Weights of a small transformer language model.
Training: a variant of SOAP for these matrices, 148M tokens.
Each number is 128 + 32 x the weight over its row's rms, rounded and kept within 0 to 255. Layers, rows and columns count from 0. Numbers have three digits each. The size before them is the row's rms in percent of the matrix's.

# layer 3 MLP down (transposed), 768x192, rms 0.275, rows 338-354, columns 0-191
104:163180108136131129093128123140117142170150127171148113104075141152117138102086131116129095138147119125106151107140144173170088113135134111113133057099126090151147174153090170140145139063113156140135101183085156179107100130109168077114177172144193134110184175146112161118080177115077165130127171109133100109177085120148103107109138177156133103193118194122146118126117078155167175071168126114140123183055143125128122169113168149154153226085142141039144121167158148114064142129154143133115101120133081139135167175131151209110156119154084073137114144169161078144117136155098113074
092:095141052148145164168150068145118048127098152102156081123083174111153146134124146124136045165110110168102155117118199144144077131080140168127144231123114130128147140148204109128127073109120068133080169200173139083164102059153162079138108142085119156137127099151100153097117127094117122151135071147189166112102126146157129145105083104092144114146072163074148126102164145131076156158129166148143111187159099135083119083172118147119162163114101119086113139094117167141105133171171185106161161097119119157117130140106153146097117146157100099171117112138121111070125100128161174137
104:080129139099124104099157102089190060131137170077158098090138134115120111137112137122126148133129130125138167069106072086136168061118082109163165194109101122135076105185145178099170123179142088101082147085124128145106121144156112203125092120102160135112153162142208105112058127130144147146113127164132114089119094121208161142150174139117105078110159156141071116128106089097121123137174078123165151102186131158144137111075127106135201199150144117057153108080124138137100122157137127085145194153138104122159084123159130137139127149113151123099147164116168172162217119172102146166
100:129155168157110155182152135167092101142131149170152120149120123164084108136106048130158091122137075121075128132102153137139158165081112131072098140137099075160112126069178135049151134152141107071112173057064094107170124128136160208166162147098149142059140143101169159140148127110122113168076142129161097141126057099114083149100084166181077132151158127081130111124123146155135120105143115141062143115099111105126152092131102151141131139115148159128127149123127152168173091096118147129205127106165120103152079144214106140120118158042148152087168163135112149041117119124161115153
100:115132107173088060133058134162128162109122149160102199126129128162125093126133120150119155092141104175146094094130071120130159129154102137185132133109166140079099106160140199098132125133111138177126167077135112114125145128127058091081139163154153098130140112116167182207155162089119125107099142124067126142177105132099089136146143088133127193141134142126112085131197151112151128136123151158107141151147173146120152131153184151178104124208099084115151200162154133091107112069100170140166046188140214099134128140122109103115127115185115126137108128083139124115134143151230114176
099:126137090177114070108157155094135192169088130129150163075154125088140148185078125162119143107120161130080092097144068114139149135127138146146149175143148113176137152071132116129166138135121097110151078115169140102164096203138120142141111124150171144132156154126068200105118157113132126096123147186169092125125119122146130110160149047139068188192106114125129094143126116086153161059177160118120149114119072154135097090055181139100099151150151117100161145164096172155173150150108147117067086111178160119080102108118135134242096099136127124105072133087115163071103115123111131114
110:101113132073177128112115165179143108146165153129114110155093202083123114106122103133095126134137084126184136143173098097071142106156139041135156160120148114064070111210083071093162131148156159099087132173114117143175100159093110084136084064127104083070174130036133084116141119124125135165132162090117089074107107126084154151169098117129125142167093125185158151173156145069101118162139143156121112129116137171194137154111115110117145132092157143157154155087096106120091114116171143143155133162133119167081157136110148075137157112090107171127124099187160178117101140096149165063
099:092135135161121125129116105140091117113124184135153058119091126108170096128153206108133140131141137130170129120117116181122161086054149105076100192165143137140100130131118135189103124112132074079113103121116108188151177058157155092180095117134128152109160089083179127093178187169120161123127119149131129155213105115142165116130159079133165115118161091156109037181124141102142099146116106124101080131122117055106176117151171121087125098118074095126137099149117122111137153189139125107169144085133168167141089114147131177155100143147125150096137186136141118152162169083088229163
099:132127102247144153118077100106106099106160125132126104155106084101144156165073175088156177119109155083125135123138102184160105146147157109092107154151183115078058116125124084120184120117070116113146105118115150113129116076088112119117141133135154127162123110128166134086168188162095125132119142150161137158137104158063122146143094113207141179088102173077117146098169145127084192096149141040147115181129142190108098170133132110090143114114124160153138177153147117131145159132137135184071158162156124124140089171116167180169110168146131105153174153142126093161112127168064104055
093:089111174172152104097173154141111136086129069148177162129148112174104149123134104181143084167119091132138151140080123157050204154079144155116102139102144149110146117056163174178134166181149109080117154164137105087131128189148150073185121144155128128094178133111076128154111078165118102136097114105069082102136122223085146152056161180135142160145122128164117119090135149119141098185118130124050150073179135090126113076154135162148126104093117148164142092123118129094154095167133133119142072159124088153080190170097123162142115165122112126087174156140093099149123094129117120129
101:145101088104157163090166145119151138138106184130198104113115107087131083153118072071129120154150076152077166117156145085134119111071159109102085128148076106178061181167122156129114130110159175091159119127117172153156103162183126078160142135118094154090030202154143131188148166110178125118119125135161123122129145117169113109121123133111119103174071184150185160102142153145135173131117142105137153145128208152129081149159112094128169115135094156154150152157119171118094148071143137119162170159083114096125101076060081169125060193145095082133133111117146123144096129102103099134
111:101168168092111091098104119115070157127068148124121126176137150148123157080024094124070046146130141136135095128149135129127135097116107087168149094108162141056089054218116169174158134131150146150150125089149132091149184164166131092148119167114126151111109129161087099141065116130107105093144170144105144114145081102100097141145155137173130153108110118138107180151109143107134135088140104139068149119099143197148206150126185164113051162155121111188114108146118126079141094130146118125079146078121157089095156118106167147150095121093165155194097132123153126137119089131139180180
093:093087153138138120173127184142082196131113157201100055110163131130124145111153140102122108115164181119145135118131169125146133045137139148143175104140090142101119123069138033157162154130116130155065122127152086161154149145173134170181084150116094160165124166156124163132143077171174133210110146153148154184215135189085126149124157142115124116171116072097110116171129128118208150101108138177141167172187120136136107104137090128153171168057084115137133150111152136114117121119159110139150164146134134139097148141070173095136108150129126164123208100121118081139108148125118118076
107:176221108133164134084156154128178157146114140173085135149106075097084144141139122085158097040113113133108089096094096164099168157103096052104123155142113161189149166123170147178159169114116122073119159090096071091100149111137149139142159109169125146125104169118138129064105132117186115157149107087122066145166162117108194107134116110156090178114105063104143125140138198121164147194147114111142094095153124109058103194151131089106159109123077099123138147077118134130093139107085123110068101105147150133173100143123113091102144178116133126166092145112120145108066136099119095175
105:079097114176134154126121128132125148140107122102176066132108101077121180103134160174123097109079076094126083130121101101151149130142130096100115119134133173141146084051155134127150146144152085155093143088132114107141148133064158137143186099137109070177055092147102110123137115147136114099195152142177126135112142129154119072102199081160060137123122121133083095087172164147120091125131090097015125088134111078116182150173105118165198080123125109116166085161129102149104085138114149157118096134143146155104157093146101161128079144154076159125167084101126154162135162103154096037
090:103130104166100133147208093085068136156161138112161107146168127115110153136140143024101153172117124150154140072157170071070084150115076133089110113124141137168104098109156207144083101154127145102119153109088171115090129188105134126125104042142157116119138113163125121143084161157125159129150104165176166086131158079112120107100092151130133110148127109117115145094082192134130134152118161119151128157111106114136115100130073160129141103104180057128135140083157097176175071120086145145106189166139145210161131144147139090105179110070152132115080133114113173118076113135128209089
111:145104102133130098095132106115196150098111163136073102170150178084132147087128144114082123121104115103131076189083147156148076118140101178139091153139110104099165119154079134130135147159173119205169138114113021123116133086108122083129105158111122125126060112088106070058161133081078147088091121145090127130159151087119092116156049101181094121146098167188200096127059112098120130093096113135112137165087122109092124181146150129158093155167152162127073101166132138125126117155142077119126118083122182113148168198180125089110147166089095152120122149153136104147139122147084116142
# layer 3 MLP up, 768x192, rms 0.289, rows 339-355, columns 0-191
096:162121108152144166102104094108156164111147095097187129090145106119087145095081100097108128166121127108134084124194094138109159097090092185155099110068116151153107156201166145239161109149166224132149123151136122111124092098096154073157167097132131136127160140157116121119131126179129126152093115153087147143159101101121123173132090146105061082129119130129127190113109095100117110172205108094092124136131128137122124099095141134126113113109145105198117117125212144068144094103143136107135118111106115149143114090176167004189141099123137096135165113169101109114158173157160139098
096:156175134118138144137167123109133191169128144150145108119094072115169138108060113172103151128144157134132110128100085114163146104124136070190164149077084129102127099107113162114131143135151094043113106110087156127115117161168126188188189104112141114140138186180179122090063160074120129166108071104157108145183181133133138118158151130155221139096109123142190113125110145125098093165155150113108192128165135156174158155064148156135139135114106151110101118094106140099137144132131110101075080121161172078128144132177115142201106227137153140059104125166086126106145143137097140149
097:163089130086104170163152145188122193123159138124129118125139150098144118111140124170102098133153080143121098141107069130161142052088164140125097138141128160141151112091190139195146145117140155096110156171077172153133107064124138096137107106126134167093108144147101115200039107129108107148147161075059101144115162121129103156132096097133165062135146143104128126127141139138073157142131182129207158102167168110107118104096120070063161159126169098092096113085207143142080129127088101114165121138128108085168185084157137150149165166136170078150082155157114119168115201183132129125
111:108090080124055093076137158096147077123189154144118194112102107164209138133104182127107083139089145161084070133127116138122089117109193159143091084118134173129186049112145115049076163129153164116151129146069162095116134089136127108127154122055113161167127146137116063121121118174110054133140159179089139069169155083098100158140145085130078080132180122144129121096090140101120139081116182177147160145118139158162137111104108181138133120109097154101110107123121128128142096143119131089111170123128150097134110133098087123093128160117158130153171154134116095134182211126156091159
110:064106127112084137095118166091118187124098163127123133110121139103221149141138084136142065138149136140118132097153141176169140122068173101101097166118138148179208169106082138146112180152172130070172053134122115114224134148129167082148115150105081097170161140149081134139098179173164139133131109155122076164063098089155078123115141119137113161137141065092150115163141153064070094123126155112113140141097100137129104183108147153136057097094137140122149106102146107139116132191121190134077084126102123127119099134116118163126160127123127152163113170096171150139066179112106109096
110:130150110110107088171131110131142113107115153162077094203076106127088148105135167111110178112112115180127107144142060102119193057127130083156112097181086072071117131103064072129104160136148193142038157172158112165113082126092092126074166176153098145133164120139087105172123174166133092129124115138122104149045135174137140195145140159151196146104094152083098123190080118125095211146153114097102109099149120101109139122119131127082082140131131134110156122147144129114134061087148108112125093126189159118151128128144082124153151133074096105162113108119139191117130126118117102141
098:136127106149095066107100130155103110085118186065170097139101121140156165095111165113111080206155164139116094236132138100111108116154130128144104144122136048097130120105087108077127125126132125166136112105142093121151078188116129186096137101134147096077081134091086089125167142108071085156119128154135154144124140089143150075138067129134126138101153127143129157172131154144127145140106185069171128152168154143152166096077060199125083122117158111178105150181187121128169162134134125076122121128146094106116117134107149195120160134149203148085125108120080057130062128116167102150
100:140055098163106137098157078088107146178167096114123128131104087133088097090106148138120156132127121129127143115121120147092055172122126177165109101102118079176140126093171183142117132149177175085150133134124169176163153131112142151123148044203051149095113081163112163087102156084137182140115139155138152158173081156137101101132148111153134065055134101160102133127170156129121190186066093160164166107104079150100109164114130118122142069123096121184122158169118154119111066076124178121128147133127119173150121188130119177114115141055145122125182172156125131164172108097120131133
109:084111090173131149155138102149172133142173120113170148138122148155133079086116134105144064166080118218118137057082088142126113124062118132135144103190134178156096106148176103084069086158175070111179106144160093101115166117096108072129178108159137148112137116138135096128167154146087126156121132106140041117115105183099157161139169148163141121137093143126135138161100159152103132158173081128084167152102124084182162125175108194137145114088097128115080133104154197134097106174069145134153133180122108127136172080132179118122104115091121147106067114122079127125106111109148128046
100:099150131137143125184091155087176111183105107120088135129160162100097179125074185108114136178124159152131101112150192052092155130128115096058113112136080147119120081131153160114062152178167088092189124149115151136098174101130137123141134156118125113101128189141148126112119128118132146161148113144141088138168146167128095119133124162093165149080117153112145122135109166112183109172108144101144129132189076150140130133098137073110201092090117098160092163125142080193161114139155142093199122096094092172165175162089147096109160172043144135116116117135201126085139103057129187085
109:137222131143145193117133163094183152209163105144132085099150143136095149089124159141118127065153146140111111072127137096099145082113167072098164117112170162066107138164128090164128107143126164103111128069118112119122113139102124097145137086112149133114103150080074162112153112082192067178145101132171156075160056097141171100114089209164169123154091120117126147122138184102103172104082162086098167137084157119081136130087109157135103125127132085178141194127140178104121069161160171100116133125116163095147193113080154135093100122120129136131113184115115140113101147163167106152
096:119107187118093110153120105116103154157136116190053116134125185128123147106162141042112104155135120116129129140125176150132145175120131116114117154169109195086134071122122149065078196210158128132156084150135135150120095143109173139156111120111105165182174115137167112089157115110174171147124094103103144152168139128104105178152082141088162102132120075096153083126145140128115147095187164150068140204095165128126112166110127091172128117151087058160152124157117031149088149129157093080154159088143141094176129113127190136152135142080107086105098119106180113114137088171145078140
091:130142126126161120126148155171163096138201076129078129113148153067100115138148158171177134072176123186154113138111121152118123115084183113099164115150136128138135067064139165094153183083158168123196161119130126134111133135120096182141149117089093164144089165132169061125172123117064119153133120129150160177116141112152149119166175124126178142144116112086184125039197132065119147144085120151110124134109124091118140173170156191159125110092067133154097104124154143106147130109167096122141176069208138093096176109105130162146188143107126150092124158190104072140127105109173118136
113:128089123068099134088138146120104134115078160076132160145128144127103121147045109112147133103119136137127192070109125150168197136194139105134141103156068104141037106135117105162132125118121124115114151110109121133138121111145087110102120094129116100128128176122158133131139158136179143142138159151138123134168056141107112140063105145117138189085176153135137182157067124154172128080154192087166189096176088136184164073133120047102155073142169218110114144148102094166084181118118116133128152096104088110118157131187171113148142127064166100063095139169136140136167108138158134111
097:134139144112151131117191117208131165119109168197106148144122145101127116138145130087127097192176112160143109161132155170093123130119126091120181120082126108108167161108161069149130142104091151176130102068129078129087095133151185101146106164136080139181143129139108188103104109163084150070169103185123131049123069105197174081142106108107109115136061092131170177077119103131148073131188120145104097139091149132133076156150124184191180106142145142154164163173169138121117152120127155097188147100141129135195137108119061120126128124137119153138109147148183087134052134136118110132
109:156147097087119077255154101172185099067119132134139090100122111146122102151134133058188097160091160118130109119138132242148158068112091104117159149172132085155094157131115106122127169152115195077133164109122143127143151123170152127128126118110131197076109084104089179122135159145163127081102154162121168152109093104051120086128102145133167096085143105096130133143147136167136113153100099154090174085127118116116156092164123123106160107108122124098133142097101140204135115152154188135083098126127104144157126156111085089110144138122132109159131139158194039125156135114154085143
106:150080121096120182120160116109151148190068131190110092088055137140107100051145122054150115164102169119135150156097073149156158103127117151149076158124170106112114128097198116092112088161117058147094128127154131151114130101135142140139203132084107161101138121132155137175177055126120103128120076179141078103098173116096159132148074130147136108121106110102091172117139061155166157128118135147160148186114119113185124159157094127145111164109109100121102180065110112177127169183129061090103112145130115129139134088216159084128135119080121096141174087108154137137112101162124108169